Each number is 128 + 24 x the weight over its row's rms, rounded and kept within 0 to 255. Layers, rows and columns count from 0. Numbers have three digits each. The size before them is the row's rms in percent of the matrix's.

# layer 6 MLP down, 64x256, rms 0.145, rows 55-63, columns 0-255
097:124109144124155152156127135134143143122118166119112143129115073139167157197093111109138142141133137109120146098132092115149130052158113110128108128119133152152123155106109091123109148134129125104097098065122092119102153138118143097104171137144133171087129119147093091134098110100112118124125131149176145129176152127134151143099141132126116141128090126156139096157116159152141127135117152105061111138086135123120123159127154122171128125105146134140075119146145121156126122126188126116129114119114134122170076151110165139165100096113146131157116123100148116124113119134152132127118096114095140138037071150152174150147122112105160138098155123139143123143135084102129181130150119075129147141137120101147141165136106102128097128113151095125115110146131128135148123090130118
101:129118155141160138107170163146109147153112164117100116128143131141171095127144132146149138104144115139104123145091113135122144082146145095137138172159138136097128143126152128103106169166125181105133137140101114097143123109137163106108109117149139112109158134087078116104178071140152137124167102149142069112092164145174128119129137131137122120126192120138152132153109097160128135139130137128117167159129132153105133124158154125140133133124168129153144136140159139143114116155121134108140154107106175103118208143150158134099149117159166116145179139151114132137157088126146177155148126131101089122099092147166116158144150124122129112182137117151108127126157114091144167165125124135105124173123151136151112138103127146113109132099108099168107081135143151087126179123103146
098:142163115166121158159152096135117112160112119146126098152141135144129131085154099122119085125133099116109106105102150147122142135148140164152120126116122134132112168145115127104089137150156160145136157163114117150154156094175125136143132144186139141170113107178128117102121093180149120144108126100143113118113146162134112131099156096120146131162158145098140132055109138144138107113180163168095155123147106163127120160118147148135087127110145141150124109147110150139110137095096133097094113159129126082098122137119137148134096122128141066126132148084100105161110133123119145114170152098149115094192090122122162133133108150095173190141089113141178122134153150090127130134125126111146097121106138152183097117118147119149117127148136152091092119137099133116138125110104161
100:153157137113092114093141125170121091122152130136138154106148117133126151187142139154134132113110112157140161132051160189088162114140113124086111111140116156129103141134132143114110146110117065154074125105113069133148115134099131153181144137099147119131113125186167128134185151112110163134096174132097090093128127144131133132122170136141144119150142115132136072135128141118175097146163127167140106188141150123149132113121147100141118120131143118116177148144133152144181143159090130112109085123140133152122145091102102105165132143144119117128106134161149134117087167115125142113141110151167121127173124117135175127174107143172164137135123140102122140157128121138146143140116121124147135129106104099118123155148147122132102103162127124142144130110145128146100133136071143
104:118137139099151145126133143134113187152155141101107095158145179105133132142159125114114169151088119153090096130122155169117171090152151131122088130104144124135126131140099169141162150158098159147138154141103098140113132125095132158089135087153107121125130174125151098137131137126132175117128156120142120106063127127128121102142113103136101081140112104087140142116173094127156085079162123135128102159140162169141151121099157120114069163144143080133116136153176114164120141081120144142146134111187161157133071169116128142143152147121121093085091106125160137134115159101097129101130146092115141149131104139121132148168164106139167176105119112115147130150118132132125103089164117116131127117138139139151120152145102094146116103108151148129119128131116128118107119120115099
095:116128094117176107129092113161120161129101115091153124144132139138167119114094078140144129087082117150138118120085119127081147110167120143109149107147138093125132082170150164150184136108169154099102114143124096092093130148086138134134110142119109146096144109145108122107131163138091195165124090158135137093170096110128106109104113133115081134135171107116121128095135127127115128148148139117173174171145096150119164068153152128164123083149137100141158098137125138146135122097089123126093138112163108152109115117101127127102144163142138134126107106147126133119139160146119160128150144121126156111107178114125154101136128116112074112121174129120141168122123082117144108111138145111129122138088155109150135139134121113141118136128156069157089084123131139127148118140095126
102:137143120170149121181131118121101105119121130065116145118135102106084135113140122107137123126132097153138091088127122101113149102159104079155107141153133116081112092136165153137099099152119122168126131091118106117113135141142144128132092105109143094123131122152110127111153146139134102123117098040133121124134128162109144106110088082118099151144153111113129161121108133102173085109135125152138132149142134153118121152146151125143123154109170139139128133123159141149127071097132123098148118098082122150153129140157073133065136105143116157167100133114171094139117077133115131132150133127132134125132156116186130133149140121114115117126143138155147118057116118116142123128187129130097058156139152111122146151097071122161142103118167077154139120115134108111142130127154117
095:156120212154129165063104120119134117143149135147156148134132159081118119074117132128119142129126144122131121138186137144094130143162126140125110137103115120185183162116132117124112093121151156137128138113125141114129157094153134134120155138161125113093135155129154124127121127154148102151117131075120117144116109153117156135156111113088142130129110141125155142116112148150116144100133133136132100145147136134123123115125083142128148152100158154104103153112105126118122139181105151160109055138075084146095111101181065153101127126138180118167161065121123176133132134112092139136106109121143126141156133096123102159101156146120093171147081143131135152128140159115157100158125145125151129116127106174181132091157139146119131154121133101121113141129097162105120131110147146
105:115168126101113125105126171134139145142159115140129127145091159136115151127077117070131133153147111086128149095109145106136120155154118121140155169105142138143084109111091143154112144132119125128094141111141145083111099136135125112091110107146138128141112130083124077145142101119147108141129131089122160136183140131154075167103142134117109100140118102126130114111189141100113131097139115106148149149139155137115092109141160094186097112152167146110125078089122123116141115132167143108177129113088124143141100145110174140094169129125147121166151149125099150132125109095132139131178124118085140068118140128097171125157149168105120120129137150163176144112105076177088136114125115142156127138126170136086127116119110098099134133133137131108103130118126131156112104104163084